python train.py --activation="geglu" --norm_place="peri" --rope_base=7360.0 --parallel_block=false --init="normal" --lr_head=0.00798 --train_tokens=498600000
Each number is 500 + 25 x the weight over the matrix's rms, rounded and kept within 0 to 999. Layers, rows and columns count from 0. Numbers have three digits each.

# k: layer 10 attention key, 384x384, rms 0.0663, rows 181-191, columns 192-383
# q: layer 10 attention query, 384x384, rms 0.0675, rows 182-191, columns 192-383
# v: layer 10 attention value, 384x384, rms 0.0775, rows 160-185, columns 192-383
# o: layer 10 attention output (transposed), 384x384, rms 0.0626, rows 160-184, columns 192-383
k181:484501511516478470511480532510491535512508489494484491480457520512500467476509517515493531509513491479538519492543491542505501483497468495476481497486501498473515491477497484512534520536471511505487473505477528478482472541474504537487496488505487509489474531488536518493500503498519507488496492509491517501532477497490491521507522503506520484492495464457460535486490492538498501521509486498499468478510503513491487469522486487541471544482504489475502498502539510510452484485510514501510509477478518470534484498468524506488516519515529461525514478475467480501508527468473529466
q182:523475508504526497514465480497520502520511495448527502488471508477501510517488519495494532508517530497507507524526469511510510468477497465534496515482524512497518504508541488487519525469490489507509485497518531510509501521504515506501522483492488518501523486504511486526493515469490484516469488506507536518512480527458503494500507520470521514511513486508493529517505512518476471529478527551508490508478496494483519470498525485474503495507492507504480500494532517499495509513510494494508479510484505473497541497493497515497474490496478503523469492499491488508493519509479520482
k182:485471524531497492497513500533446450522501466562514465488545456498503520483458456484521506449485471529498491483474479463464502498593492562543515485515480528444510519484569486497471502518492552493490516516486499532486471506501500502570458517525553482515481460502526449492485517498506503489471539488529458488487495515541522494466501476513494473577472486491513485531498468500528512486591489483449496525526500462562478502510514512513491455489497498527506540490490469513512482430503566469488551503510455483474516524523468449516529495474545479490477564492529536470484472449487470492
q183:454502467464509513507507537491472479507458509508473467525517459517519440508496489496498498474474494540511517474509495469490456493501547516500487505509520505502549461493529470518496502557498514545540506483491529480502510511463515504525478500512489486480568498479511467501528541512534488539491535495469533482528487465516492465468481466471516517501479459529451500510481481497507487484489483451509481515490501494513458534512498530514483472462504533490492470517511494512495505554475508520478540492496525490499512514504518476533472504491510462523477482466496517486514514507534489507
k183:534520495502499498473516502504522507477486522511498507468489501499512513514494508517497524513517521505490501496489501515487538495473478511491532482484490480533495483465481490454496507502505505517509510457520487480484496528514476507488493480500525531493500499491469514502488489536498503484467496514493460489499513506513529529511496490467483489496539505491485517502501504478498503502521465513493509485516483500511493509482518523504567492468498494493520489484452524488512488515492503500528503518519492471497495468496504511508472500477486503475514516497489500505498493471481476497
q184:547474528458508526470469467516494494463473505530475505524498492511474487525520534515569483490498536481506508507548507522463507469499493491468488489533464490488527498539524474518501493476502518490504518496516504506520523505476503501482501495515512503514478481460496519509508492487450520501517526483554492479450463500467475504474520513496515509512434516500496476506517531511497491526551463547492509511489498479507489497517470487436480500507486492453480533465487503476472480516516490513487521516534510529485490483508525444486505512494494525484492473501520512488567489518498526513
k184:524538487486489502474543536499496469519483485498505491507511525456497464512493483510490519539468514483535490473481466474542520524525525526539509492499526505479467527482473493494519478523452461481505480511547481497522489460525476489551479501518518488515510515489527490501497508525497483468500519518485518474506466508532486508548468521520537500518515516484462507533494488473505511483455495461494492475535502486517542498496514505497491490514450507508502510494530498478486499504474473542497492505484573492484493461508493479470521472474491482500465497465505484511485543512527482517
q185:482527493479509498525522502496523499474518482498509448522500483510519527517548450504450521509484497498482503551486542507530524532496516513455480451538508511482558519462532507500508517524537501533468516505493530486482500469511506487497478463496533500466478481486517515539450549477487486483507530453525492503496488482505490500479483523475473504488482524487494470504496511496491517465483536512485506515480537493539494487495480496496477512498517512564472460460532476491514516498492499482500559502489489499508492532541470511504512520447474514472485416471523511515503482505488476494
k185:548465511481492499469522515482482498486507489511565496468477533491497445516486516538497506495498520473519504488493466496481517476508503475502495515512509498494462427511453480533505464461514449459486485490547485492497490489495509479521506518521497538496493504476447498502531476460490480520483497525499513494517538516495489504517502473522522535506515499505471531502523511485518512519473508509465497513486477483502517507462458452455512509504466477482532512509459447521490463544465435483525527509498518495494516494491551514519474510514472515476511538496467525493481521514473501489
q186:481499487483495507479529476491515470507503515493495501509499480553518520514529502503500493507485537479502504461517531508526506491459510522479490496528472465511505502505490495504428517513499549496519530497557515510506501495500474539491477449467538507530484482500507514516534466515472492475467458500490482469529443545500508543500546485499497503476482510516490524454499497439483462525547479493542522441499491502489496490494495511509467503511547501410505457457518528514487525482520481507472491488499507499490493512533489509531530545478540451480537504484481476500502455497537457520
k186:529471490467520515478459541512492540497536487491480501502503474480504509531472494498523506495503465520485507500515511480509498480491526500451522493487505547528470474494511505483527474504551509547540517486435522501505497519504513489490469550499514481494490522490535469465484483480484494465484521480535502521487537506521511496524473539521483483491523494450466481535498521489487476484521499478529496477500483545487526510472473484475542545485528531540495534515492486442516468538473485500529492515488518495490507480495518473523471511501484465528497512507480472468460496498498527508
q187:457542515572535500544501488536516470505497485486474450519521527503496474460474506506486501467490536496494502510496525484515464518486488502490483503503539428457497507498510542455455497510477516518484513475486497506499487463540466474531469484460484483502471487513475507530524491481542527506535487506486513535508479498479529464488515478516503491488507496512472537537520476523506513536500436461521498475465481487506512462503495509518498483512514505462517487528479468489473490502472515488513475467498518471501505544504514493483478469512528501509507497522536486519526555452561463490
k187:469450481502451492502507524472510529491478512497528533477507497506520460490500474466512513489489462528494482485502493482490502486510504504516498497509482534547508471490488473503505513513542497504521506516522472499509558530507521489496497528513508515516497488477486470521469496532506459496511470472482475515506544485479511519522491488506508465512521514518511492476468522463521460484477549531539548523521523515454496533500517497483540513503516492510489531495529487525482499471522523497529512523473505543510502527473500501518481513482463531496485541492484512522511466562463542521
q188:548524473493504508496477514524513502499535505500555535490503506505503497513482554479484470450479525527495525474515465461494463521490473527518471504511501524539484458517484521472496489493518474482529486504521482518528537547519473515520508497485481490523471516491503502489488524532530509506485518535514507519492486465486480489489509539529495498510506439487511492485475504487488497499527459515461506549475505538485495526491496491513555506483504541509464516499471533483452501472498518476520515528539535521536525487478507538520498547518530458511512519536514503510497516524511476501
k188:485536502516506478454508491511482527492483503503466496508490503525497501508536496521476510494540463502521492531499533546479512518472517507498541505455486462496556445502465509469445540509499513508532517466495481490518529460495509517453461527474507488503509485496495527523525527517514520521510516507496463471529508508514487509511527501495496516479505534550525506458488518470471465530455486481536480529499475501482475466506500503506447493521488484503473475521494533514540519501489489473494433469476482489491477527517444492487507510557447507516511497482503476490501502505463506476
q189:479480483479473495515469519510494498498509517524486507491524491484514544515522505541497477512501512523489500484523513501509440498494477487511499487515480537496523544502519517514515497509431497508475478459503527508500521481490522510492468498473491497524514504513425493537506500478512499504498514522526462491484497498500522509491472531465501496511504493494507520483458496480504476510512483508478472481498539475500485500592497480522479522482476506506533504494498466529526520476472558555459519516521465502458529496518504500551545503485503514525484496482527459567498491502531451511
k189:487507546528525481479509500502519516495500475505515487503486546522495496475473500523509538482517495544499479481534499512519508466478471502497508479490447502457453500507525480497482504488517503554501509517505490510500483491501495493503498483455496512480490497464486500481475499490506516496474474511519502508502518518529472492489522432513547487522479496471495482536543485491489495521502511487508495525486474511528443513450517509543500471455501492483484536508491500469503474535546494441517501489494522497535480485474523488508491528477473500455482550534493536475493501486472523474
q190:511482495474537496504524498487478498515515487487501484532504486520495475525532501534485543516495531474482492501475489528467488480481490492520557518489532538453517542489550500482520457458496502472494491504471487510476507519456518471500510526506483490480531490484501509480510536455472487511538469464529510527441474511493467509481524494496498510478523485488507525534497464540518488547512535505557483473532550463548513490534458489485494534498460521486500527474524464513504520516498533497484502549489462465533485523504507491489483541464469542503519454482507518536492504533498487517
k190:526496515500487503487483530510504456490502466546514522537480446517510465490470481477527496511508524501487469465543503459515478502554500525492490477497488512485490532456486487516522517504482502514481488495512519501528463529498514473523476488524507515485497507512514505511470498494457488481445513495485484513508517488501492534503507511481492478502523511483459502478502475525499502510519467507464475482475495482524499485496566494501547518484527506494477497487501517512533497503468504480485483510522514528480494477466514481507504475485536440494485534538494526473524519496528491491
q191:510492501487472491518476444507529466515538503463485513560478498495513484508526533472536523505515483511494474523527487497530486534527514492497526498512532491455500507483533491541500527494491536506505524429521494513459526494477498489525518508479474488533493537514458511487515494500511486553478492534509516492519479514501486519470503497454531513507513502500529444457508472550454487524497451487530499508480496486493478483488520505498486498495540484489535503527472502473547470510468514482465537503486491488481454477527499534467505519486526501525493484535487527472501465533513523501
k191:466515498535469507504507544476502496501496488528509511500487496472526491494496504521483469464494513521442518541514480477475519510508464496528462510497525481464496506478466488485472505501484508484492477515458493499487487484525485505519467512504537519489513482494506459510493490544482520473509497465503525524497512527482521534512489491502469506499491461519489532533506524494543495455533504510501488493497498529515511510513567526489488486520501480472504486515462535496497492485558541528461515468537510454481492501483503474464484508523537506528509547515505465514505531464470446513
v160:532474519465440513440541475516515470522528524498501514505521539475480476526526488498501469548490519438514501523543530567504503489476547496524490478551451492508493453483446507474508515456486464502540442517511517501491495518533472519485483486518502578514504491506486511448503491518509482479465457494454482485466471449503529491495519481499503523531558524466464511464479519494486454480444484526473465498474485476520517505473515522506484470456503479476520497482491493517465467467513488531516571508525481473468521484499524490499501534489513516502492458494495499515456524454494461516
o160:526490501501484474450534494541501509487492483486474499439528496476514509523499539526524503488500495492501490492539525534490491527443527528507524468546496447507520428474512491488460478489498468515469520560505491528510489517469477444524479556537502459488470481539493469464459487506545492545496496500476499483506478515472538489485520515516473515483519505524529543504483502485451480483508486487482477522528485476521516518508494538452511491512669470500460516503490503530533481506477498530476514484536494498442482507453494478488507521531495488513513489518501513520481535457504501525
v161:479556466476497529525471466486527502514519489469425457448506504544492542499456471508463552464525480528491467486486501453504569507560472487460502476484494532494505513531586512529522534541508514515456501527473471531461492497478489500512504529541510543492494517528533470462501506502533525580558492473511523477540531493536475464501481492523528497495461463509511499538539503543481507523462475446524541531489506534484515490482532468530495500548474519533477494535537471504542502517491515503488496473492503464523472513495493464508517507518502509491500467518510487502511436563479552495
o161:498470453535431499482541506475478493518510510467466496514516483501483479493471471515504524539448499495514479518518491480502492498600514515448486473502468551507489474495495489533533493527511485507475529489490498487515477510494463474484528553574525489506525503497490500450507513509499448558547471516531463467543496518538492514450504476469546485495504495543532551503450447505490484472496560462524526552486531488512479506486505498561491523502417508511508436446515500483534486484461478472488550528487477518543520510506461513488469479565498460474513483493526474452515527523511485528
v162:531497496496515538529529522544535543520504486512554497464534472478475492507519506526486498511492518457547461435472536514528517505509525503470508459504539486474464409495532516494507508517473482471505511534442499489458535538523468490494520546544472478481513430521508507505503507516523475466498465503485509488482471496512481473518482483544490523511494507496521445513492548455476488543536496517490534504493540503503489533502478501499443482495492486498492486494525489489492477505528506469503459509527523485513547525484521518506442549510444519549492425540459537471511443460491534470
o162:458463481446492544514485554484493486479527508549537477447514502529471427484506505453520480540471519486537511495565495506427482501544493508522489551514442543459516516500578468549454463540509457474483530568495506523502515512485500487528503465459490505513509508477485502527485546543481482510450500524463521504524481530513487498509447522501484460500482536501490504484524527495444504485537486518462478532483508502494502489499470524504505488480510522551516479560518475508486495513501531523495468488509462507457498501477522498470517554469479514525481488477451513469470452519480464520
v163:502480515512502543460547521499496490443499502546540524503442523490459504485544527469515454490494485438475513536530517508467481472493495525486518526429520514522531524472500599531476480498484509498542497471584506493529524511494457550525496525501510538505500486486481483530492483501444510468463464532507486517442511509489459520528527505465465539506526488512559529513498503471476501481462522547458478501523490490490474470480492479483501494451491502487498546477474497529493507451485528486472515488526465530474504478522512527541447530484488511519467515531520513528488535464475443530
o163:490488516531524491487485464483494481447530508483509503469499515483483555529570517495501474469514480510520534514480475473532450451420460491510470516508483466493537484481521528474518472505495463538489508493518554498520517488468492538434465484488487532525489492472450538510473490472449513515503488486572488502474497580522497503485527467518464521532488487528543464496467516530476508525475479518480507537470542494535486549509429517472500513520505500488436500516491487476453503516533490472476528560483511504473536508544527532462529470492463534536491492525496512487510514460492530517
v164:477524523497493472545500479540487509544499492528548476486481462547485519526494492450508439528490490483490484447488435448460436471486536497490485524458533495518483539479470515561540464511464502487460537487527472511560502514472533532556495525506498480481509499493507512540573504461512468468529547533466498523474491488523486473504477506511501494483538448470567484513470488476530508531502525519469509510533487475473471468520471519482510525528523528465452494578458545523503477502512494479523496560453490515526502522485481506528476441511525495515487487563503503471486505534494476492
o164:497533482499482489494524504513495465513555484501556516517473547495493527467470454501552505470456519483490459499517500457476495506464485509500535537503464508483526498514447523526478514490486491517509506461476458531470534530528488500533499512509459488512503541474503488448534505476481493475474503501484485500454498504551484513424517499514517511528475465514528501534464507446569447495485522529469495507478523518517493491456486517560546508476540505513486440580494496485514480508462514533526523495479472488451487511530505511561478476491509504500511520496518461449480457560467472515
v165:506504455564560470554512520436508514501505504504506512521492472533505516491530494498501473521461525516526515538489505506538479508537498498462476514497502545488508583478528492508475517509521500464450557488527482543531451443502574516530476486477483515458515530459534524468489475500476497461532508454491509529528487498432543489500475483502526497540459514504453474502559520535492508485560477494535485479497468566534512490504473511498499565526532518512532444504482471526510481512538529486498426494497530494512448597525475486458502453517445479498483561519526473524473511491518539509
o165:517520470500553518506426537478506529540474506493548489553495499495502541503485527475508504517503531456499526513516493474494556507474534500477475465524480507528515467498495468503503497454497478463476540449504483506519515494554506525478481418465488512468495533527539482479577527489495524463504482460501486525495549488486530494519516445505515531481530479520491499500524498510479506507562499474540474438526519518495498529502483463537478498427479521489483526563505452502485487497517497483523491499506507511536466500506478492496467491522510489526484509558508511467508490530516501514
v166:491501512492491552456496525464457470513487536498505537501507523470437457537486516497493495502522499493477494477476498486481481494555558540507464547487528480486504609548512507513503475511518550535499528497541469493495535527521502510464521546473458491483544558491486523514466522484499512493464516522491529505456531506470480525539520490511463517498525462583503527499473519526532495522488495534510426500499496492498522502497482524504482528511496475516502515502487497465451516496498516511500512575528498474494507470507522508498492500484473513462513495540527536521500528504498506506
o166:510482517462523464538525423505478481520512497494530486558485482462461502488502518509511486520508509519476487541515516467514504517459500509507487512486514467496485489532512502511526479503513457575496520517510497453535482515475488528490462494496457508541479499517495497475473496449543497461518473501513478504476541479501457504488506503513455523529473471522485463507511501491495534488514471505504490563498455535517547496466519507468488532491497496474499498450502482511483452498524502491487488465473515486464474482522514494551529411456481506473500478497504530510517480498483476545
v167:524495487562506473514491535510529461450514518479526525490500524531505520514523450495546503468501518516531526572490512507491471539530514516469533529485444517491528394524492499512452529450504521508544564494513515507517467477505442487487461434475487478541478470518501532505522460538495498480504487434537559515506514489479511514508536505531493490496466525495514531522520495472494471461516503475522479508499519519502470463473463494468531511497460503461557508492473495468494565493522529501486540525514523490492484512527542478483474518506442517484525479491491505526511519440521507409
o167:509528471469508469520485498527514523533529463483454499471500503541528534526510495513492540514527513508535515503487519465502499520549482537533480494502490500517500489481502505486467473521546533532533502487512487519481529486561499500522517493516468468494532482499534526498485474550489499436523516496547504523511510513475567506515500503478533475527435530533487498514503504480479508476523545475510441482541464489511496501557477526488516470461454527491485576488521477482502538501496516487506452531482533468467442511559522509507523500493500513468467500521503515487523529467528508492
v168:537439521507508498489527542473451510473502506530512475486518511520482508456542486468511440535511507522512516442542512499497473488536519507488490546480514488545513593519453551520482449501489472497518497487577489510549516477498499533547450512488478546490539496480457483511534508487451469459486481506436481489485480478500496498516513508513473514502527479510497493481524471514526479519469457533466485451456476499476485495515507505439559543530514487492485511484489502527485516509516466518476509481490483531492475488499503476508534507493511534482505549522515458488511537481517495518
o168:479539524526503494524487503522472512533489562518524489488535499528482483500505567502528474533509571481503555499526527515481475511453517512518512473488499451533495428518474516529516486514487472552485497501563493465485513507498521518490471489464464546466535527485463488512537501492513537476482497527487500494508505479577475500503518456471500498512493489515423545494488535466489477471551476504504567491509506467460469549495473514477528499496503446500503550532489530474485501522452479493457533479493523516518497467506524517546557494534488525499523539486459429541477529497476501503
v169:470510462510499499567465519521510542517520513468501512522511487515516522518547504485486551490534471479536510500443509472502496537469474493462525503502521531514531482488532474501521529534487459503513499534543511502488500543496514480537533506502502481468497505456511510458470485511572521473538507491525500464513544514478481512484478494515508497484482499519576482501469521483530497516507503441522482483501507531516497486538473472507472534534518517475512463541526458434528484505534496481525459526525490454500469545468521531491476510499479493545488497465510499522467444520453535457
o169:517484522466427505510540549520526484508512463486498475469515430482504579449540470514485497510523497439473544502519508487501503541482531466496506493440528615454508547516500435542509531503527475454517511508506551502497499480516515455495487504488473523488497503524469544512484539506517511508486461503519544483526458530504537531484488491469507486460504510452510497442475462545497535461520524488488492441486491509494488485535445530528498542522524479494517467528529501466473526546491516499501473476503516468455451495531557515518453479513508508493542493531469549522508461515467505461
v170:509525512468520513471539494473488454518469494476480481457506446500449491480553475482469534510496448495456518511503487482527492514472517485493478475522489550510516500489504448512507473534488466512523497545519555490501505471520500490529485516458516502481480518479544536497486491529492483493500465468489477531514499493486510502453446478485494468486509549540480482527504496562478488508457504483534500477519502509553502512531520553481472497480508501517537464537533440471501501521516494473496496517489516519466483486516489499512479513498506453534517474493470498509471517522485491528
o170:475513504542477457490497555514497498551471513495564538481523501512457463498532506496502518483479481502445514490441489479530508503483504494561510482475515524515501460454456489520531483480498490500518531548510517469497502515542512509506508515495491457558514499491509488513527492490430503536511490491456528508450556504602531525472413492511496508514518519487487542506443510465493454557501514521480487549513495463575438501496492484513506510486516468527528405516511490485475484504485525448514569505493504476572460436520485523489508554455451507489469480529487506519478482509480510540
v171:469533456502529526512474514489529524484441473541474488503495521530506514508527466543492544490455506470438516499468473487492521496494445530467483488484503550462496421503552481489528574507532467502507541502483524501476488473511510516461515499520427461483503515480490511537489491486529475521523479470503499536509515484515484473465516515493517494536495484525503498553511464501494504526490519463518514504528510511519502510489495475444538510492532491530559490545515471473528490508524491477487456513471500499498495512526503511513465540469453484489544487539529509495475554533506565509
o171:496498475527535471493496532514560516497501500508497496478504499483508526529497481482534513510449484493486534525482494497515503478506502474535532485520506567499444476520501517523550541467505476499496484484517446481444488516465474535501539448518494509480491466524510503519481486511517477480537467511516525527521533486451513506491500468506529488496525538486482496536490514526491522462490494514486503499495496485488535540487527446483536485485492535491523424572515469476505510540493462493554499520483469514548504477466513484534457489444491486510479537515543468451520469496497490491
v172:530513526501520485534476482475434497506507503521512502471510478459452498468550477515505496491467497503518480512509475500503506487502535492542463498489537498483519557533481534511489491498459503476491524500471503478504458523482515484502482561523447487472503495527473475529497520467491489502493501498461499521515489498539525491537480531496495500499538500531495515559505523469477453525492469511520503477461506503511510540514507555493466513503453490496509472504507480566510528513470490528519522507496522480493460493489497476530516495500531499505485500507459528484459496548510503507
o172:491525510492472491543521502468473483521501492528516504495504513493466447501478534465504460511499521457523489534485527509508464493567497524478544493490519548483455470528478539498496535475491498534526508523516555470500520476508508511453501529507469532481511544495488444538484512486542448499526473521521494500545497463497501503450523524523469491520539471503496515524492470502496477530500477491492475494482465470489529502552511498527549476508513467514479403524498482508486508481525531520500514466492517484509465457446481516510525492485544478513516523519472527465466521493535497508
v173:481492474491515517488491501557498458524549510515477533471524496535477505499542506513471492460562503529522511461473492470474496534489513485526502506499496482503509506513520503533531476482526529474512526498515480489491484497494520506507515535525503490489485510438497499478525480521567540503531472552486492469529513521564525485518453462474506479478460503524520460516476538485526512514515473503499479488493501493470526461515532467514465548528482490479468464490547487452502539516468493458526471504486526481521484515495524496522513461515542541554535532494502510503505444539523492495
o173:509516557491440484505470465520462482501503500477498458502509463503491458496525516543464551500498486557520497480483516529496486436519494536484529488482516515484482486512497494514500522524473470527486472480507530493489496460537507529513478506468481493452551504470499518509481523493540500464494469500522514489512470468480431505491475494486489506517514525523523492491495554529540461481517493484529522469520469496529543500480485499475500488503527471498480530461528509493508501531477467513453601493509500510441521504470495521525527478507495517484507468445482531549484476579505463487
v174:453522465510525509534479474522551523514482530535470455503559464499540521494486529464460523479527507497534483465518502477501520479482502468518534468487514529498506521522538490545511516517521520517464516460488471494472449469506480578512529555499488519459491477432490496470533508526478527531520562520537428442471497441475488510502510513459509500494484490488471466496533532516501522475488490467474494510530492453404536503486471501453496552476514506491518512533554534468478492493525496474512478451502531534489503552503525489531477445500460486510473501536542517479477477488535523478
o174:531480521506481493504519550495516462492468484551491519515516510510507544512491514475482533544466490499543515493491522527519493540500486490458513474511489486506517525516511493502551502507492469551538524408503468472507535498517509530532532472552512470502509500516498529525547484515503509486520502478514491498596512464473466505537504477494532530497469475494474479516493454517449514493475486520486503531531508508457509500471529580509535512539433485474491423444499485499468507466507477482491555472520483522460524556463475505486476549483514471511511532488473496470501457552535484530
v175:497471507514511486528497500479516448505449508497453530530498543441519494545487525482494516476483464508493521553454492543460506463475485515513506548584461453497528498504465491511505459494482493503512508504493516482498528461543459464492501440492543488479477523481468540504504486454526514481486508498521515530503523547490494486484510510499520559490522526505488445489438489544522539538495482511516516507510516500520499476508454485538480527527541528478563477494434471509461507501476516536485567544500510504497535470534497533518422520495519464479464478498499475478478556487523506489
o175:502501499512472518542477495509501503484489481491468509522498463502528407488493492553518472506499474493496484540485506499469540484505494491593499505503477526532524506531493473492542479471487506500498461527503435474530475513502518440478500518497507478519532523532495497511504488422507478427535523509494513474489498519471516472526562518527460520474472520483441509500496462519574501489535493465504468570489513535522530440490510461465537500492566525500488467508524531486479501478464507460421473515501537489493491456483562521450463492500568545485505471498477524512557543539544500481
v176:523489518531542492539521499483556526489516464501488508538506477475505512493523529490458507550464514527485479506527499481530466548511502467506502553461502507499519572490468486525499469546485487492525538495565493509547527495469550531544491523461507505523506533471508494526543493503451482464498519474501506548499512495453545493467483448490468493483504497482509523524524509503539530459520445488494502475530499490459474515501443493494479509511508504496525480489452511531499542521484507476464508513510554503496493499540472529472488478554527503510501470504475521492544527491513474497
o176:513506495563445484549502569517528522521491485482538518512516511510460495484532537533529482456508501483544480471510493538523492471486528526516457485474497561484469501534421455516467479528477466541462526448478514516438482503493502504467466519439485521522493526515480454504538465490485524490475528512500497550520506459538526453498547481516484543487526475467523496526480457511626512501498442524464486525471478516528449558494530521506513508522486464503545495546468482512506518479505518492487510514496502476534450499477510467512495488479534499509535518506517509497515532462481452501
v177:519488510502515523452495506514540508481549436468563481509476508482545536574460545537495484469488470479530491526515517475487573498476439530470515503543487470468497441489493511448470532486489499533519497506437508513534498528503415460450561452514548480476475491485488500506484468507489522520471505509507552503498534481482496495456524452497529444481478526476546499493464506471505497506532495498526504491489496424545476545438548505494509440499492502493539488469502498511464495450502515538496525491487481512500580476491517465491495529464507514514505510479497503523528515469495511481
o177:522482516494482494456492505450513525546501486507501474494514485548505528443519486510471542498475553466545460495545502520503536512534503482472502469458525533486537526471552444488500479499544515511491512502480523538468520476535508460489478478521537484473504473448546491522430476468523512475509525487512487566470507479473531511464502494512508523429480537474460513488527459519463499515493497546529469529475548550481511510547499525532466461463476493500501583499528500466511462504488483476484509505502531523433491529531454514498550514535511506499533478458464479449522490461505512480
v178:544497511498493512462496534532549500460488538527565530527494463473535505496476513466503515496478520493507473527529494470491500504481515523490514504512467538543525452491458550500504505498473497466472479495503505520527490529530520591452486533499506539496471487515499503507519482502467517495463503495495452511466511476491458522454508461479499519505514511488506464503517486456486507455445506526452505523442561467476515526429502523485531487503527491519516498475466523525502494462496467491477548497520469504490546503474512484499462525477496490507472511517504495537513515479516461555
o178:543494518554487502450484540485520519504536496522534484510507524441499459460464548486516493476491506500494531474515504458497477489526475496511521494477513574532499508543465500488531533498463491512520530481493537537499488491540541498439506437522533479537508481507491510520504490457505511519497521506481493531531508464502503509480471473543463485475496513500535499488491509438509504540517480519447515474489487494489483492534536514480515510522564460464463511470500508526493528495465492517503491501481494533490505518510516436464481499509470499521446479513488509471505505502454515513
v179:486521531524536504540495495450499518503498489495465544526505525497557522503516485506493535530548454570486482543484488457580526519526457501476500493490537492490521487510462517471488445495496517499535492480446492486461505485475521446487510484475514449457485500524455487509502513473504481496502525495514508471541510468492510501505549511517515502458508513511472472499527465508533516506471448475568490439504502523489486555482472511515447535515496498492519484511481517504530541486461448520511532479521496526480476492495503508509533478561511497479484475515552483521471522499550482507
o179:512489460465500463494511497523552494503478490491426493555506475485504513489551557501479556516438519525498496516526505513461515562538495551551510547501483576478520495498543490503474504460528504490492484503529516507528477477468483469469478467476525478495474552504462509493488493487491487469489504488507494535482508492492474505497525488520546497511432443515500484484513475531525464482476518488526480465481518479500435551514499532520505519445470476511590438411516503550527500473509489498529480498504538485570460522500490527475450487533550518472468504514514518478528516493513508509
v180:547485538524520516520496517467544487548428467487552471518538515499509495506526527510483466512484518515520492546484505526510515520495522460494508503509469475460512519467503479477506492477523495520484521530471514500520483519506452479448462484510524487536426459510477490493518489509482509476480536446543493528498503528445490532455481501496510508516508538490486511546496548496541506440536472484515561487511521475526475509464514523521489429524524482499538494509453503498501503467478522492458503530525530477476532492490510487538510552503519498485504458480477516512512523460554450489
o180:547526468511536496538492502480541529533499476525508469534460490515472457484530501526525481458511525517489514459524487502523530511602500490493491501460491536459527527469504514530499493507544544490483523509558458524491472481545542479479530500477509520553502522446473494490532459518479509496534487509478504486484509464531534464499487512448530487465544506510496519479528503517519533491503484513488475517507498517485548495452497481482525528504514531491488507541488504508494511530504513484479490497484480508462499512504507526502566519509490518478483484563471510479508508517525494501
v181:532477505516465487519513545517493525532479511491460502468490476492560486463434492536513508484475501537495473472489464507498527494481507519476501464490504480463487532470500486527473479470538482482482510548503490531472477518498502488521508464514451467480511464470534487531500529493496510510539526481486480504472510500528488498544487488475527504499514587472476490503471473542481453493480520518495513515477525523513490493515508489534539425455472508531506540505543526515450469542529501491483514460476476479534517540503472521538490504530527509432539520553509493422536488532568545529
o181:457506472508482524485481504491568503503487469516457555531478497489514542470502476512520441540502513500472571490539531498494492559516508482527467475505458486521503480468483508503513543525466528503466480565535506512490512576487538492483532479518492512521530482493543470518482472528431465518460534542498484491506497503469476488511467472495530499542531532483497515476533461505524487541495458500493569512496469494505433472518497519489506475557430500451467498515503505512489508505463503489498548518490498478543519465463504519511432467519516503528527501489482468470543487536437499517
v182:495458532470513514507517474501503493502486517512505511550534530501508508517510513524489492479475514456511457476544565537473538497504508494510510530479525496511533543532488525455498495472485493474473495447514488450488476506497472536478486560503493554499508496487482479518534507494453470482471500504502460468495427477511510490516536513467473550518517509476499509490506517461494500466462492536496469499494540498472513512482518487491495546544502475494498519498471497496484471519493470429522523470482473522478528466541508513476528525516520522502500485510467506486511479486520498538
o182:488461515521543542534509494462531486477496507529508504509499486477502560507498527525523468484467502529521479475576511572518523448503490502523515532490480441486506474510508547444535473471498492494499513498502498517499489543469519534459483486526521537543499492479468466493480534517451519492474522524508533533453478468490460522491514562450486467488468514472472523491471512516478520462492496515495504551491502530460504491480521492454504486509487486495480484481472514512502520472479519509512492493473513511457541453479496489491463486498545533482479489482499487506468507497517473519
v183:530483526497552505458472506504516501517530495536567527513495486455531496503502495497542459550486521409507520556500535540493510490485465511507491520509497486529546495489469542494492575529511460483515492493533535519494486562483476493505511474540573530478457449474485522484505453502453531467488540523463511506484517524483441517454516478520477562525518440472539539499430499507485546479470513509490486532531496513537535510458492478471497516516509519477537501464441517514482483475542496548526473507496526509490536440524511502490493480456483519531437514471474529529508462504478473489
o183:494488509477490522476460455481496477530488498511531489488499500462461575521490532497453511568505494464510474518499520487560510443461554522463496524517540497491539496489502515533501517476479534483511494504502450521491481506498485482495486536525470484455545541552488509496441496467497502495461470470472483537522525505479513494533517506511500523486486501501535506496525473492600495470513560512563507546463503519525514492490506513473518483505504501497456580579554486539530522525507521542503424548503460484430473504533527484526500471523464493520517451521523513479491476552497505483
v184:495495466509468498458478498457551533501495490471535504498497540481538490497416582508522534529503513476522511525519519556502485540455484511455478485535464516489472493499495500475471537424531520527470479519442465500464476496483505507442517477534508500550440472514563519489471480468478516488478573472536503471503549503532486466478502500512512534497464484502527495469448502465510538540489532501496473551537527506541560457449559500499486453491497484502513507434500528499529535485501501517507483522482471460535512500488508434404434525492487507475488536483500511501537505416508527521
o184:489450452490495491501475484494501515524513507508551499459517423486528491513409523500486549519480524480490461479504452455511530512552507504416545488545468442511484507512521498475509500448515520477493478497474457554514490505467495496496524509520514503518514496476517587494499509468479521513517541500535530514489504464496511510517503516502506510495505530491503526480469474563561492526487508479523437483535515487529536483511533516539474529474532477478461561504514505560467516503525494552454475494492526518518492508561498489477486463513548522445505542496509452434497481504494517502
v185:513506518542494532542452560417523529493484459485445520494527527419521495499530497523459576534464468541533477503485477482537509526520487490490468521538487517485538485481555457490515475470506514471522511534413482508481476482488547481436539537449510469503415492503505493507485541537461504488533483474542497504478528533483488483506458525497506550499471537533517492509521496470480488453513486538566552498520506512527522509482526480539477531514491502520507519496517492481511521469507537447453460499505546505487533485538501535484490501502490473510478474527473530486518498451459491561